config.toml
num_hidden_layers = 13
hidden_size = 96
hidden_act = "gelu"
positions = "rope"
rope_fraction = 1.0
parallel_block = true
init = "trunc"
lr_mult_o = 4.0
beta1 = 0.95
z_loss = 0.0001
Each number is 200 + 20 x the weight over its row's rms, rounded and kept within 0 to 999. Layers, rows and columns count from 0. The size before them is the row's rms in percent of the matrix's.

# q: layer 4 attention query, 96x96, rms 0.211, rows 71-95, columns 0-95
# k: layer 4 attention key, 96x96, rms 0.218, rows 71-95, columns 0-95
# v: layer 4 attention value, 96x96, rms 0.129, rows 64-74, columns 0-95
# o: layer 4 attention output (transposed), 96x96, rms 1.76, rows 64-74, columns 0-95
q71,089,176,154,230,200,208,214,188,227,184,212,210,214,180,202,173,217,170,241,184,217,192,195,240,205,209,222,197,207,223,205,212,200,211,151,203,206,194,200,224,197,195,182,192,199,221,188,200,201,197,241,212,219,227,187,220,219,219,200,172,194,172,205,196,215,210,233,191,213,206,214,216,212,181,213,176,177,230,203,174,182,185,196,186,209,212,171,163,218,151,166,223,164,217,174,200,192
k71,096,218,179,169,208,188,214,203,184,195,197,179,202,180,165,141,210,180,215,196,171,210,192,158,157,206,192,188,182,188,205,221,185,160,190,207,196,228,195,218,193,226,233,222,197,175,212,205,228,180,199,183,211,188,226,204,192,179,175,196,219,203,201,190,184,228,212,196,174,222,204,209,202,221,211,152,196,190,181,198,195,234,205,199,228,226,219,224,185,205,216,166,207,232,199,200,236
q72,080,234,184,210,163,176,208,206,201,200,202,185,210,206,192,192,210,194,227,209,189,195,217,208,194,203,235,191,190,208,243,200,212,210,180,223,177,223,219,181,159,197,169,184,214,224,216,166,194,205,232,161,181,212,155,219,183,167,176,257,214,195,183,188,224,210,187,205,207,188,230,216,187,188,188,225,218,177,230,209,159,195,214,210,199,202,172,201,216,208,202,226,182,174,209,185,203
k72,084,176,185,200,179,214,215,175,191,198,189,226,261,210,195,213,208,207,226,198,207,183,166,184,205,200,171,217,190,208,193,207,167,226,218,186,176,211,183,207,216,188,197,217,195,197,206,183,207,198,171,238,194,193,178,228,207,197,234,196,232,201,198,191,179,239,232,224,184,204,216,211,160,167,230,198,189,223,192,207,195,179,210,208,200,216,247,214,205,187,204,179,160,228,186,184,160
q73,104,214,208,178,160,194,193,199,205,209,215,218,196,183,229,184,224,156,200,206,225,211,203,198,208,215,181,236,217,194,184,218,186,169,208,192,215,189,201,219,193,231,205,175,201,149,210,213,206,186,229,177,210,220,171,211,211,211,172,169,210,202,217,242,222,233,195,213,203,214,171,181,173,208,167,193,172,210,194,218,200,206,194,212,145,180,189,189,187,194,217,218,240,187,204,214,233
k73,098,173,231,204,215,187,225,218,200,228,197,209,221,187,192,230,181,173,230,195,210,220,216,224,226,189,190,226,186,216,202,198,191,224,236,193,173,168,175,187,195,148,197,177,194,166,177,206,204,181,181,224,201,220,158,197,198,218,198,213,202,220,178,183,193,196,216,220,240,231,191,192,220,230,216,216,197,217,197,162,176,186,218,187,199,204,201,223,196,209,160,227,221,222,203,200,174
q74,099,182,200,210,209,237,220,208,177,222,181,206,230,194,224,204,228,183,181,223,193,210,203,204,211,201,184,222,194,192,175,182,222,185,191,194,225,176,179,155,231,207,227,191,196,204,189,225,211,202,199,204,165,225,227,184,217,215,179,220,193,197,197,196,206,220,196,240,200,181,219,152,195,183,201,197,196,167,162,181,243,186,199,177,195,192,217,205,184,195,198,185,211,242,145,222,219
k74,097,182,217,247,215,175,194,199,212,188,220,200,194,226,178,175,211,203,206,201,213,210,186,189,253,170,191,181,180,209,208,183,236,240,223,208,190,172,197,216,207,170,182,213,194,200,213,179,221,214,184,167,211,209,222,197,193,206,190,213,206,208,194,235,199,182,195,220,171,219,240,222,245,212,204,169,175,186,173,203,180,180,167,173,179,222,218,227,197,201,177,192,194,195,192,203,167
q75,106,194,222,171,200,217,225,201,207,176,202,193,212,190,176,200,178,174,212,209,214,202,171,177,215,191,193,206,213,220,197,190,183,210,182,197,176,230,245,227,232,215,200,226,203,205,176,214,199,220,197,200,183,210,268,210,211,189,190,186,209,152,197,217,214,168,213,171,244,208,208,178,175,169,190,144,225,181,200,213,175,205,205,202,193,188,208,211,207,214,213,187,215,174,187,196,225
k75,100,211,214,189,210,184,228,183,194,230,169,208,217,190,147,194,241,163,222,201,198,205,202,226,219,199,189,196,188,181,238,177,202,211,226,203,191,190,195,185,213,171,227,225,171,220,206,169,229,233,202,188,189,222,189,176,203,186,220,232,195,210,190,181,192,218,190,223,210,164,206,157,186,176,200,247,207,201,191,164,233,203,215,195,195,179,186,208,214,221,218,185,186,205,182,204,186
q76,102,226,182,186,195,189,224,219,208,222,197,209,201,194,213,207,185,218,177,195,219,225,213,216,214,183,211,210,151,187,202,184,211,201,247,186,212,196,213,204,231,166,196,204,189,210,195,168,188,196,205,217,226,170,214,186,151,201,192,212,179,204,180,197,186,196,206,195,202,172,188,201,206,198,208,189,197,157,271,201,203,196,211,198,242,209,188,232,169,170,177,206,252,191,195,211,191
k76,108,192,193,181,206,192,167,175,201,226,247,236,192,217,233,219,217,204,239,195,214,185,229,194,210,176,199,210,202,204,196,204,216,182,149,189,190,190,201,181,217,239,208,187,186,174,186,205,170,188,217,197,212,208,173,223,237,195,206,207,176,214,183,214,220,189,174,209,218,215,171,183,192,169,178,187,230,168,204,193,233,212,212,211,208,201,192,178,212,167,200,210,190,161,190,174,237
q77,100,189,187,204,191,179,206,212,186,211,202,222,217,210,190,161,211,174,167,186,155,176,249,226,179,213,228,204,189,164,189,179,175,210,212,206,174,157,202,209,198,197,201,196,186,183,240,194,165,213,199,190,229,215,210,203,247,194,184,174,215,212,190,194,203,185,219,205,183,221,193,205,215,213,224,212,203,209,187,181,223,210,214,177,224,181,218,221,226,200,171,215,196,192,245,233,209
k77,103,224,183,210,207,211,215,211,195,200,184,217,142,214,175,186,193,198,231,177,194,236,226,183,212,180,207,191,186,194,201,201,197,176,206,199,212,230,236,191,231,197,194,183,177,179,184,183,195,212,202,179,180,208,207,222,213,186,192,178,172,186,212,201,235,200,195,153,200,204,200,210,170,219,191,213,203,187,172,229,205,159,177,250,230,188,189,215,208,193,202,175,249,231,206,202,222
q78,104,207,198,226,215,225,198,215,208,194,195,188,199,213,213,195,203,208,219,226,167,184,228,194,220,194,234,194,175,187,202,199,174,222,171,209,230,205,178,172,248,158,199,185,217,215,232,190,214,212,198,200,172,192,182,182,196,232,170,228,193,215,184,190,214,215,168,231,134,206,221,205,194,211,215,175,192,154,220,212,200,187,193,166,214,204,187,178,196,196,192,226,197,197,188,185,220
k78,096,192,178,206,223,193,201,211,228,214,197,231,228,224,186,189,189,156,208,216,229,208,199,194,185,242,242,248,200,227,218,199,183,205,198,187,222,192,189,198,219,149,179,187,185,203,194,184,209,207,210,185,183,194,214,184,220,246,207,233,188,199,201,219,198,178,175,193,191,181,229,176,207,192,213,192,219,193,200,205,194,172,176,189,195,217,224,229,242,167,202,168,183,177,195,191,221
q79,092,208,215,218,191,206,234,217,190,196,215,185,176,184,223,195,188,183,173,206,209,215,179,179,199,177,206,220,213,194,171,195,198,193,222,190,229,202,196,183,192,229,208,214,195,143,231,213,208,190,210,196,188,217,225,175,195,160,171,164,180,220,215,214,228,184,194,211,210,202,200,187,170,186,206,163,210,220,205,249,222,188,181,184,202,193,181,185,180,216,190,205,234,257,198,237,215
k79,104,179,200,225,240,201,196,228,213,195,189,190,218,193,209,203,198,180,181,206,210,194,218,194,200,234,192,208,153,214,241,170,175,238,213,175,230,205,220,208,217,203,167,168,208,178,191,221,190,160,202,233,199,210,204,207,185,213,205,188,229,235,193,198,220,159,212,198,209,200,208,170,211,182,208,200,230,199,201,237,180,190,210,219,188,199,208,210,170,209,166,202,182,229,184,206,150
q80,100,166,183,235,205,193,180,187,182,170,185,248,206,180,230,251,188,214,202,206,183,221,226,185,230,169,205,196,222,218,177,177,204,193,184,186,208,189,211,177,201,198,204,224,195,215,183,221,200,187,208,213,160,190,203,209,220,189,168,187,216,242,183,227,219,199,224,204,212,209,189,177,180,211,221,179,220,184,207,206,168,161,223,176,221,225,200,206,202,206,235,183,188,170,208,209,217
k80,095,233,217,197,192,182,197,180,176,184,198,214,241,251,222,206,184,190,180,203,192,222,214,217,220,176,204,175,210,206,206,195,191,184,237,184,153,192,243,194,190,182,207,187,176,238,171,186,190,195,176,207,183,189,209,215,199,217,175,245,218,213,199,182,185,204,193,203,189,251,230,207,189,199,186,203,198,222,193,215,180,218,190,178,233,186,180,189,214,209,192,199,216,222,196,162,233
q81,092,168,185,163,224,182,221,206,206,225,206,168,208,200,192,188,212,197,172,215,221,207,166,192,195,219,184,232,200,198,186,202,185,203,194,191,205,243,184,205,165,182,220,202,187,202,232,238,157,210,218,218,185,205,209,237,195,188,204,181,239,220,222,237,181,190,194,204,181,188,232,193,195,194,159,194,180,219,177,184,215,190,199,229,181,210,216,205,178,173,229,156,214,216,198,192,210
k81,111,180,186,225,227,176,201,191,204,226,199,155,216,196,206,211,188,196,193,211,202,226,210,188,160,212,218,224,220,223,170,155,230,200,203,196,190,219,179,210,208,187,155,196,206,198,164,205,208,208,171,234,168,168,190,208,181,204,215,198,212,202,190,184,231,194,213,186,205,225,238,213,205,164,223,203,211,153,221,216,208,166,192,201,208,220,220,217,234,210,214,192,215,192,176,198,179
q82,108,143,176,208,188,219,224,186,157,190,204,199,213,216,187,182,210,209,237,216,204,209,204,206,190,175,219,210,203,183,166,180,197,193,201,199,176,200,153,217,204,190,230,180,222,192,183,186,197,204,161,177,186,172,217,229,195,222,189,226,206,238,198,223,193,213,184,193,225,207,190,212,233,163,186,183,193,213,200,180,220,180,205,161,194,215,220,203,203,182,222,235,224,230,219,199,180
k82,107,216,186,203,155,205,196,211,238,179,222,174,180,191,182,206,180,171,209,248,194,171,240,204,218,205,203,189,203,180,186,232,221,222,230,185,226,243,175,200,233,238,220,211,204,212,160,200,212,178,190,195,218,192,196,210,189,200,158,199,174,216,201,189,223,198,195,190,182,203,214,209,178,200,214,224,205,223,186,178,213,159,188,207,203,190,201,203,169,195,182,176,215,165,200,212,189
q83,109,180,223,239,185,189,177,199,194,210,190,159,210,196,230,176,205,199,242,178,225,192,228,200,201,180,180,177,197,230,214,187,232,195,198,208,237,239,163,193,181,205,193,188,212,208,201,221,162,205,214,189,217,207,204,194,198,183,201,176,204,212,198,156,213,189,195,227,192,189,217,187,161,165,209,185,232,221,208,213,191,215,232,225,196,194,184,206,156,190,186,231,175,214,213,179,195
k83,109,207,192,212,195,215,213,208,212,187,180,183,196,231,206,220,171,215,193,192,201,184,212,195,170,209,209,202,227,209,236,197,210,186,242,177,180,192,205,186,155,202,212,192,171,167,209,232,188,192,230,194,242,222,234,212,188,239,191,184,231,189,173,208,191,176,163,206,212,172,189,231,189,185,250,174,210,192,210,190,178,207,232,201,198,200,180,215,198,187,176,192,161,189,197,225,208
q84,101,237,202,234,180,176,216,201,192,185,208,213,218,195,219,163,202,149,213,221,186,192,170,194,211,234,192,196,201,180,201,202,219,201,209,200,197,217,210,201,182,197,222,226,193,174,210,223,197,183,197,174,205,220,179,221,192,204,218,179,183,194,217,200,220,179,198,209,248,189,186,184,194,175,187,180,188,163,220,236,212,217,198,201,198,198,171,222,145,201,214,252,237,174,187,186,209
k84,093,187,144,184,214,237,180,197,212,146,203,246,208,211,191,211,171,178,212,203,197,196,219,223,179,177,212,212,214,226,189,175,198,189,186,213,187,243,225,189,223,207,193,180,182,186,209,198,211,210,203,173,197,192,233,205,218,221,200,217,197,185,221,195,159,207,200,173,166,214,168,195,210,205,209,182,230,205,191,221,234,218,199,193,204,206,195,185,251,207,229,178,183,201,192,188,194
q85,087,215,193,176,224,219,210,219,199,187,200,215,180,211,198,220,181,228,171,176,169,183,197,169,216,193,225,193,191,202,239,196,169,176,211,204,227,218,206,164,188,164,215,208,200,222,244,210,157,192,235,208,161,192,198,187,211,162,175,197,175,213,212,206,209,199,191,232,178,237,224,196,206,213,227,175,194,190,204,212,176,185,211,185,223,187,213,187,174,221,220,195,213,192,229,183,220
k85,114,176,208,191,170,220,193,209,193,187,219,170,166,181,203,187,184,225,210,205,199,218,216,179,210,182,194,184,229,162,181,194,199,206,200,229,201,185,196,168,209,209,194,197,227,213,219,177,221,194,192,194,201,222,189,194,199,210,176,193,152,169,228,182,188,188,192,199,214,209,236,170,206,156,225,210,252,207,180,193,209,224,211,217,198,196,231,181,230,173,246,242,207,195,208,204,220
q86,102,191,193,195,239,228,168,191,164,190,159,192,196,226,180,179,182,232,172,208,177,210,195,204,202,201,229,208,181,246,214,233,199,216,214,201,222,183,200,212,197,219,186,209,199,236,231,194,156,195,224,183,194,186,176,230,201,182,170,202,210,178,195,203,181,195,184,196,193,225,189,179,214,210,220,194,163,181,193,187,180,228,182,180,209,200,206,190,213,215,193,202,202,204,228,256,170
k86,092,184,226,203,224,197,241,189,214,238,194,181,190,221,210,202,190,203,185,239,189,196,159,169,197,188,183,209,177,211,197,209,214,203,167,187,189,189,197,203,226,229,211,207,195,201,227,185,198,173,207,196,213,229,188,192,185,205,199,178,162,202,247,168,172,208,197,176,191,146,221,207,224,188,219,218,230,185,234,193,206,172,172,192,231,197,179,204,217,159,204,212,222,207,194,189,212
q87,102,255,176,173,168,230,204,215,157,231,205,203,210,209,211,216,132,173,189,225,214,197,204,184,199,181,196,216,192,219,245,176,200,185,168,198,201,220,175,172,208,193,189,192,204,198,202,223,197,184,208,217,215,221,230,200,192,219,191,192,192,185,184,179,187,195,191,197,206,194,191,208,185,225,175,186,209,178,160,251,203,157,185,195,213,203,210,210,210,187,212,191,209,200,225,202,195
k87,110,214,193,218,194,184,203,194,213,222,196,221,216,181,181,233,191,234,189,219,205,191,212,219,201,218,166,192,178,205,153,161,183,219,191,207,200,212,207,187,194,225,206,222,223,191,246,184,242,179,177,175,210,199,183,198,218,204,187,187,236,230,160,248,202,181,198,179,225,194,232,179,170,202,204,202,209,200,171,181,183,164,198,203,161,222,197,207,192,179,218,212,210,187,209,200,217
q88,106,222,163,234,215,188,162,189,163,242,208,179,186,208,214,177,177,191,190,246,194,199,204,209,182,163,177,179,213,200,205,206,197,201,175,240,205,209,191,186,213,204,198,172,203,205,211,173,203,234,171,181,220,216,167,189,188,212,214,214,238,198,217,200,196,225,208,198,201,158,208,204,207,222,212,176,206,194,211,180,215,179,170,217,219,227,184,208,186,178,253,176,214,207,203,195,195
k88,102,192,215,204,198,245,225,187,269,208,186,212,191,210,192,209,215,190,200,211,242,157,191,216,181,194,216,185,197,194,211,189,177,207,192,194,190,214,218,163,208,191,194,202,201,214,181,166,211,211,226,223,220,188,193,212,219,213,229,188,201,174,190,193,199,205,183,171,171,188,203,190,185,227,208,171,167,233,189,217,159,191,167,187,211,205,180,184,241,202,232,169,221,201,205,213,218
q89,094,179,193,197,191,182,203,186,217,178,187,220,184,198,223,231,206,196,181,206,209,170,216,215,237,190,252,205,179,202,221,181,195,207,187,239,207,183,228,222,200,248,193,207,180,180,203,180,215,209,219,200,203,219,196,186,215,152,205,213,183,234,220,206,207,189,227,155,208,175,218,183,212,237,180,208,200,234,228,178,185,188,180,184,200,202,182,197,176,170,184,221,189,229,200,182,178
k89,099,192,158,198,202,195,206,173,189,194,152,176,200,187,189,195,220,182,213,184,201,208,235,228,196,199,222,224,187,193,211,231,169,204,188,196,187,174,208,184,196,198,213,158,210,221,191,198,207,201,209,225,202,236,210,216,229,174,206,202,216,187,168,177,166,247,211,196,228,207,157,197,229,212,193,202,161,163,217,210,223,187,203,216,195,194,186,172,182,188,233,208,190,238,213,204,188
q90,109,183,220,167,183,220,231,208,209,191,240,188,164,216,226,228,226,179,226,169,187,181,198,209,188,190,174,205,201,192,143,213,200,196,161,172,196,215,199,189,198,197,200,203,187,196,159,169,150,238,225,198,206,183,201,210,214,204,221,208,194,196,195,224,193,206,207,207,239,159,203,245,190,213,207,201,170,205,225,187,213,195,195,204,209,202,204,192,190,205,184,231,191,221,189,195,222
k90,101,167,179,188,228,168,205,168,217,183,185,190,181,202,182,203,209,199,225,177,216,219,203,191,234,223,182,198,214,202,226,206,225,172,183,222,216,220,202,219,181,218,189,160,177,194,182,201,214,235,180,203,196,173,234,255,204,182,207,235,158,206,202,177,206,181,183,199,199,228,192,170,196,180,226,203,202,212,204,197,168,208,206,201,210,214,239,187,160,205,183,191,238,202,198,197,202
q91,108,197,206,218,185,189,190,213,222,223,163,184,207,181,201,223,206,191,174,207,212,232,203,216,197,218,223,183,256,203,214,230,162,177,199,210,221,198,183,210,206,157,204,213,214,179,203,173,222,215,224,197,251,209,209,202,203,179,186,195,171,201,210,211,187,146,180,207,202,155,205,187,178,185,188,219,188,194,208,223,232,208,187,186,189,207,218,224,187,202,195,208,169,213,250,201,196
k91,096,206,194,202,197,174,204,210,175,215,225,220,170,187,200,204,235,207,179,187,209,204,186,239,174,213,214,208,179,183,218,184,184,205,207,204,222,226,184,168,214,171,178,207,185,189,163,236,204,200,198,231,192,217,237,196,208,183,189,189,199,235,170,189,163,212,201,200,177,186,177,180,189,202,192,195,196,234,230,169,212,214,162,154,200,221,212,204,204,229,167,233,199,230,186,219,190
q92,099,204,249,211,173,200,142,193,186,216,153,181,201,168,218,189,235,186,183,177,178,189,214,191,197,222,179,173,219,201,180,188,197,211,183,200,198,220,209,212,232,184,208,195,197,218,208,185,232,218,193,202,214,181,202,168,184,193,187,179,232,202,146,214,187,199,234,216,217,220,186,195,197,213,179,187,208,234,239,181,198,201,224,201,192,199,177,184,219,214,225,196,186,228,212,219,205
k92,101,258,213,209,220,206,180,193,199,186,209,197,194,219,205,210,155,223,200,193,214,183,171,190,203,172,213,193,217,202,228,205,185,207,179,199,189,213,187,216,211,158,200,177,180,193,198,207,197,254,204,234,208,208,203,208,203,222,211,200,211,181,256,161,208,192,183,238,229,183,218,196,189,213,211,188,213,211,199,182,177,179,152,192,221,192,174,194,177,223,209,187,195,176,224,229,191
q93,106,164,219,228,238,190,200,206,218,242,184,218,226,207,213,192,200,199,240,215,194,194,216,199,202,183,225,207,192,230,249,192,187,214,161,158,164,206,216,202,214,177,219,174,204,219,158,202,214,195,212,225,191,177,178,221,237,191,206,205,207,187,196,176,203,219,156,176,211,202,188,217,204,211,192,186,181,226,199,186,159,172,194,180,221,204,214,208,199,204,170,187,211,194,213,192,206
k93,103,203,195,189,234,206,183,200,184,222,206,220,231,196,213,186,173,199,217,192,181,199,208,208,196,176,229,165,211,216,207,212,202,200,197,181,222,185,210,213,246,202,200,199,202,193,161,173,158,224,188,191,209,179,214,236,238,197,210,212,186,176,198,214,195,212,204,149,228,166,207,218,190,183,204,191,167,185,223,203,174,211,213,211,190,180,203,225,204,144,187,208,224,178,210,184,245
q94,112,211,198,188,183,204,192,195,193,184,158,177,197,216,201,209,197,186,205,216,232,205,199,190,180,218,228,183,177,197,207,212,198,198,231,216,222,200,187,212,202,248,200,205,231,213,177,175,187,178,228,233,174,208,207,175,183,191,207,160,199,191,197,173,200,206,184,223,219,255,203,221,192,207,173,199,205,266,172,208,220,169,172,177,165,212,179,207,221,211,199,214,201,185,199,169,211
k94,108,215,172,182,186,222,196,229,204,195,203,171,211,188,213,202,195,226,208,175,161,173,208,206,226,202,234,187,187,218,191,203,181,207,190,229,212,224,147,210,222,206,203,179,179,218,221,188,195,187,194,214,189,215,190,188,210,210,229,193,205,232,177,222,209,239,163,192,197,236,180,190,244,195,216,222,208,188,197,184,213,176,225,175,176,156,184,198,166,191,202,221,189,188,201,235,184
q95,097,206,155,198,169,163,187,202,227,155,200,157,206,179,242,216,202,199,220,207,212,229,207,186,194,193,178,186,192,188,185,196,205,216,174,197,220,187,186,180,227,191,164,198,178,223,192,238,195,192,208,184,207,207,169,204,202,210,203,189,236,200,204,204,227,211,183,191,183,182,232,218,208,152,226,176,231,207,237,198,199,212,173,202,213,220,217,205,228,181,172,181,191,211,194,210,180
k95,102,206,187,194,189,220,182,179,199,181,189,186,198,169,208,226,228,188,216,218,217,218,204,187,176,186,186,235,203,207,231,231,186,173,219,191,186,177,237,225,195,184,191,197,226,210,189,189,198,180,201,227,191,206,171,189,207,219,195,221,227,215,200,218,217,197,144,217,179,200,225,181,196,199,201,209,184,211,228,196,198,166,159,226,226,192,200,212,216,199,144,183,191,222,226,153,185
v64,108,199,180,215,209,201,206,225,238,164,167,206,222,182,165,187,191,177,207,184,253,201,185,218,230,213,232,210,220,174,203,200,231,213,194,222,206,177,230,182,222,185,207,185,170,188,206,195,197,188,208,171,194,212,188,206,212,249,217,224,194,187,192,213,240,189,209,205,173,227,181,202,207,223,172,213,168,226,194,191,203,242,178,194,176,201,220,180,175,186,195,213,191,199,193,193,173
o64,102,204,222,223,163,215,201,214,207,247,194,197,191,182,183,223,200,211,162,189,187,235,208,166,175,199,188,191,195,190,168,205,207,173,212,194,202,217,225,241,187,158,196,223,190,193,189,200,190,177,247,216,249,166,216,193,201,198,210,200,230,183,211,191,157,196,190,187,193,180,208,226,198,198,190,186,220,200,171,194,203,173,233,219,190,189,217,187,217,217,226,198,211,188,214,172,226
v65,105,140,164,220,215,191,224,197,219,173,183,212,199,221,196,217,245,182,205,218,210,213,209,250,180,253,184,216,196,186,192,190,193,234,202,219,200,207,223,226,172,228,194,194,195,210,220,184,224,177,167,205,206,212,212,201,210,195,218,182,187,203,192,195,195,176,199,218,210,211,201,195,219,173,216,194,188,233,190,190,170,179,210,217,190,194,186,221,240,211,214,227,165,173,192,188,215
o65,106,219,240,209,181,172,187,199,203,225,191,197,180,184,195,196,197,196,195,176,211,223,196,164,201,195,172,178,221,203,180,218,219,221,210,179,206,207,174,176,192,150,203,212,184,192,193,226,201,186,196,208,223,232,212,227,184,189,173,215,230,179,207,186,212,201,210,166,180,212,167,181,193,205,164,198,190,202,231,216,229,236,236,233,201,188,200,221,195,225,191,233,177,172,240,184,206
v66,092,213,188,169,212,194,213,220,181,197,189,166,173,211,222,204,190,220,171,204,186,196,196,184,172,159,197,223,189,194,191,193,193,189,179,210,196,212,153,214,177,187,174,178,175,193,209,193,199,214,206,227,173,202,199,210,208,236,221,227,209,194,204,231,172,244,143,200,201,209,177,201,240,203,233,163,192,193,207,196,202,234,219,163,214,217,205,206,221,190,224,172,218,187,206,193,186
o66,116,166,199,205,203,191,182,215,189,204,179,235,177,217,171,196,216,228,189,199,176,201,188,207,213,243,217,199,213,195,182,205,207,207,188,193,222,159,229,192,201,233,213,229,197,203,147,210,203,193,194,203,188,230,189,182,221,207,211,215,200,188,187,205,173,202,256,205,196,179,230,162,213,198,167,203,186,188,193,201,165,197,180,188,200,218,204,182,191,219,216,169,239,250,201,176,210
v67,100,172,170,204,214,209,188,188,192,198,244,245,205,176,203,234,147,208,232,263,204,217,244,186,194,184,199,210,187,211,187,205,209,217,152,216,208,206,184,178,210,184,183,186,199,206,209,195,202,200,202,208,221,201,182,246,205,199,223,208,212,191,179,200,208,163,221,178,203,214,226,215,215,191,191,212,214,185,192,179,179,210,168,211,189,178,194,221,204,204,209,223,175,217,197,172,211
o67,110,182,205,214,206,203,210,219,215,209,196,205,184,186,226,197,201,169,175,185,210,175,164,192,203,243,178,200,208,194,221,218,178,196,226,194,194,186,211,212,208,242,149,228,234,167,211,221,211,200,184,216,162,166,245,175,182,173,195,214,144,229,183,191,224,203,179,194,211,226,185,188,213,207,199,199,220,230,205,168,215,207,204,203,202,202,208,175,194,213,225,175,204,209,185,205,197
v68,112,200,192,199,170,184,202,187,159,207,159,180,204,180,192,222,190,204,239,183,211,215,176,232,219,189,163,211,186,209,219,203,190,232,207,180,157,169,193,187,204,198,193,179,201,231,212,226,214,223,189,206,206,200,208,191,185,191,240,215,211,186,197,202,175,193,215,203,224,207,211,189,201,203,211,216,238,189,183,237,257,203,192,197,233,174,222,170,183,176,194,197,216,180,182,223,234
o68,107,153,209,178,212,210,200,180,191,211,223,187,209,211,210,178,162,204,199,223,198,179,195,160,204,218,211,210,188,179,222,226,217,199,167,191,182,224,195,224,209,226,202,205,195,163,190,191,198,199,191,199,225,188,168,222,227,192,181,206,180,223,197,190,218,212,185,177,202,151,221,223,182,194,209,212,198,187,211,207,196,190,238,218,182,251,208,251,198,224,197,193,189,212,223,192,149
v69,096,211,230,192,192,207,198,208,228,197,225,191,198,203,199,223,200,178,205,190,157,215,215,228,214,194,185,224,201,189,204,198,207,213,195,202,185,154,164,196,213,188,182,213,191,199,223,206,177,180,147,205,171,186,228,164,200,180,161,211,233,195,230,198,196,214,195,215,231,170,185,206,207,200,177,219,186,231,221,218,210,208,206,195,222,222,214,182,178,199,229,192,167,157,202,236,166
o69,089,180,181,211,205,237,224,188,195,190,191,164,164,201,210,169,160,246,214,207,184,213,162,203,157,166,204,170,213,197,190,180,193,226,183,184,167,241,211,211,199,209,185,172,199,212,218,193,195,172,219,195,198,211,231,242,222,198,182,201,222,203,203,194,208,211,201,183,190,179,198,192,203,223,193,184,204,216,205,215,184,184,205,209,228,215,196,209,199,173,211,213,235,235,175,227,231
v70,110,223,227,202,207,204,194,195,192,201,187,201,203,173,201,179,219,212,213,185,238,202,165,191,215,169,192,195,189,207,219,212,220,182,217,199,226,179,213,166,196,219,227,234,225,215,206,214,204,178,205,231,227,199,188,171,188,233,222,211,166,224,201,190,230,181,228,219,169,230,181,234,177,198,226,171,204,204,221,154,227,177,167,172,209,216,198,209,221,207,201,202,208,214,200,197,238
o70,096,238,208,215,170,189,211,211,246,192,195,215,213,221,208,204,192,194,176,200,165,220,190,161,208,202,215,222,187,206,199,161,188,214,184,207,211,239,187,200,198,219,183,215,183,186,183,177,217,224,178,192,215,170,202,218,185,215,182,226,182,201,203,226,177,211,179,215,221,190,229,195,180,151,192,251,154,194,165,223,194,177,205,190,182,193,219,197,206,202,198,217,181,212,225,233,196
v71,090,198,210,188,230,215,196,161,222,215,228,168,194,207,189,194,186,200,230,203,196,236,196,202,226,196,211,187,195,178,205,190,197,216,240,208,194,208,179,175,223,203,196,169,183,176,176,227,207,198,178,216,215,175,169,209,218,213,189,166,209,175,173,188,217,236,169,187,194,255,216,180,195,235,188,205,191,197,179,213,212,226,168,213,196,233,204,160,198,193,182,223,213,220,206,172,182
o71,092,207,214,232,186,186,208,195,163,216,218,186,215,182,218,209,209,194,217,218,214,171,204,186,189,218,211,202,186,170,190,171,217,210,199,228,213,186,237,199,196,184,203,181,202,213,208,202,193,176,181,212,181,212,252,155,181,214,175,180,198,205,187,216,158,193,204,174,221,188,217,193,209,221,222,218,208,201,210,207,199,131,186,228,230,144,173,206,197,210,215,206,216,220,215,204,199
v72,097,224,209,177,209,157,207,224,198,199,235,210,209,207,176,225,220,209,189,162,138,239,237,209,204,219,188,214,216,197,201,194,184,182,199,221,189,211,223,186,225,170,163,206,187,206,223,204,208,214,189,174,187,214,208,168,180,203,200,200,235,191,178,224,227,198,235,191,196,193,200,213,197,210,195,190,235,206,197,175,180,179,206,191,203,183,200,178,218,193,205,208,227,177,147,183,216
o72,099,205,181,197,221,210,194,195,235,199,176,210,181,200,204,198,179,214,252,206,215,175,207,224,201,204,185,198,177,182,186,218,226,240,228,216,207,206,209,192,200,171,207,186,231,190,170,205,222,209,207,163,229,174,216,216,215,237,211,194,195,218,228,175,204,196,199,204,205,145,175,191,196,189,177,198,164,222,248,198,204,211,173,202,181,213,190,200,166,172,176,181,199,197,229,171,192
v73,103,212,192,218,177,193,198,205,222,174,229,224,237,203,208,190,207,184,155,208,236,228,189,220,176,184,172,221,205,199,227,226,204,188,194,199,219,163,228,166,233,202,208,208,211,166,175,193,190,174,160,207,205,225,218,192,191,219,189,242,199,206,193,175,190,231,216,210,241,175,177,193,183,201,209,198,211,177,219,192,182,200,205,202,188,188,203,214,179,168,213,222,203,187,167,206,166
o73,104,220,210,211,227,190,177,203,182,179,176,202,182,221,208,206,229,244,236,181,169,158,214,221,215,178,211,200,176,208,193,160,191,214,194,232,172,237,184,179,195,217,143,194,211,217,239,231,191,187,196,187,230,187,222,232,207,198,218,184,188,202,194,180,197,173,195,185,181,187,198,224,227,194,182,188,193,212,199,183,210,186,195,228,214,197,215,178,186,233,208,225,196,203,198,181,184
v74,096,217,220,187,192,172,188,173,187,224,222,181,174,185,210,218,188,185,224,176,208,208,220,198,219,200,201,189,219,185,204,201,168,242,200,224,177,180,241,206,213,211,150,168,181,156,185,197,181,196,157,204,178,178,192,169,194,224,220,200,205,222,222,197,221,190,198,199,218,213,202,210,229,204,199,236,210,200,196,190,209,201,218,174,224,175,235,241,180,191,190,208,188,185,227,200,225
o74,088,209,177,182,179,218,217,209,192,230,185,209,217,192,195,196,232,203,204,252,189,199,225,180,180,206,208,193,198,172,179,213,201,180,188,223,194,209,192,188,172,222,231,199,191,189,183,190,238,219,167,181,203,214,198,210,194,182,214,206,184,207,182,201,155,202,214,170,203,208,207,190,190,209,246,195,188,177,213,214,204,204,204,237,179,243,167,152,181,187,213,159,229,203,199,233,227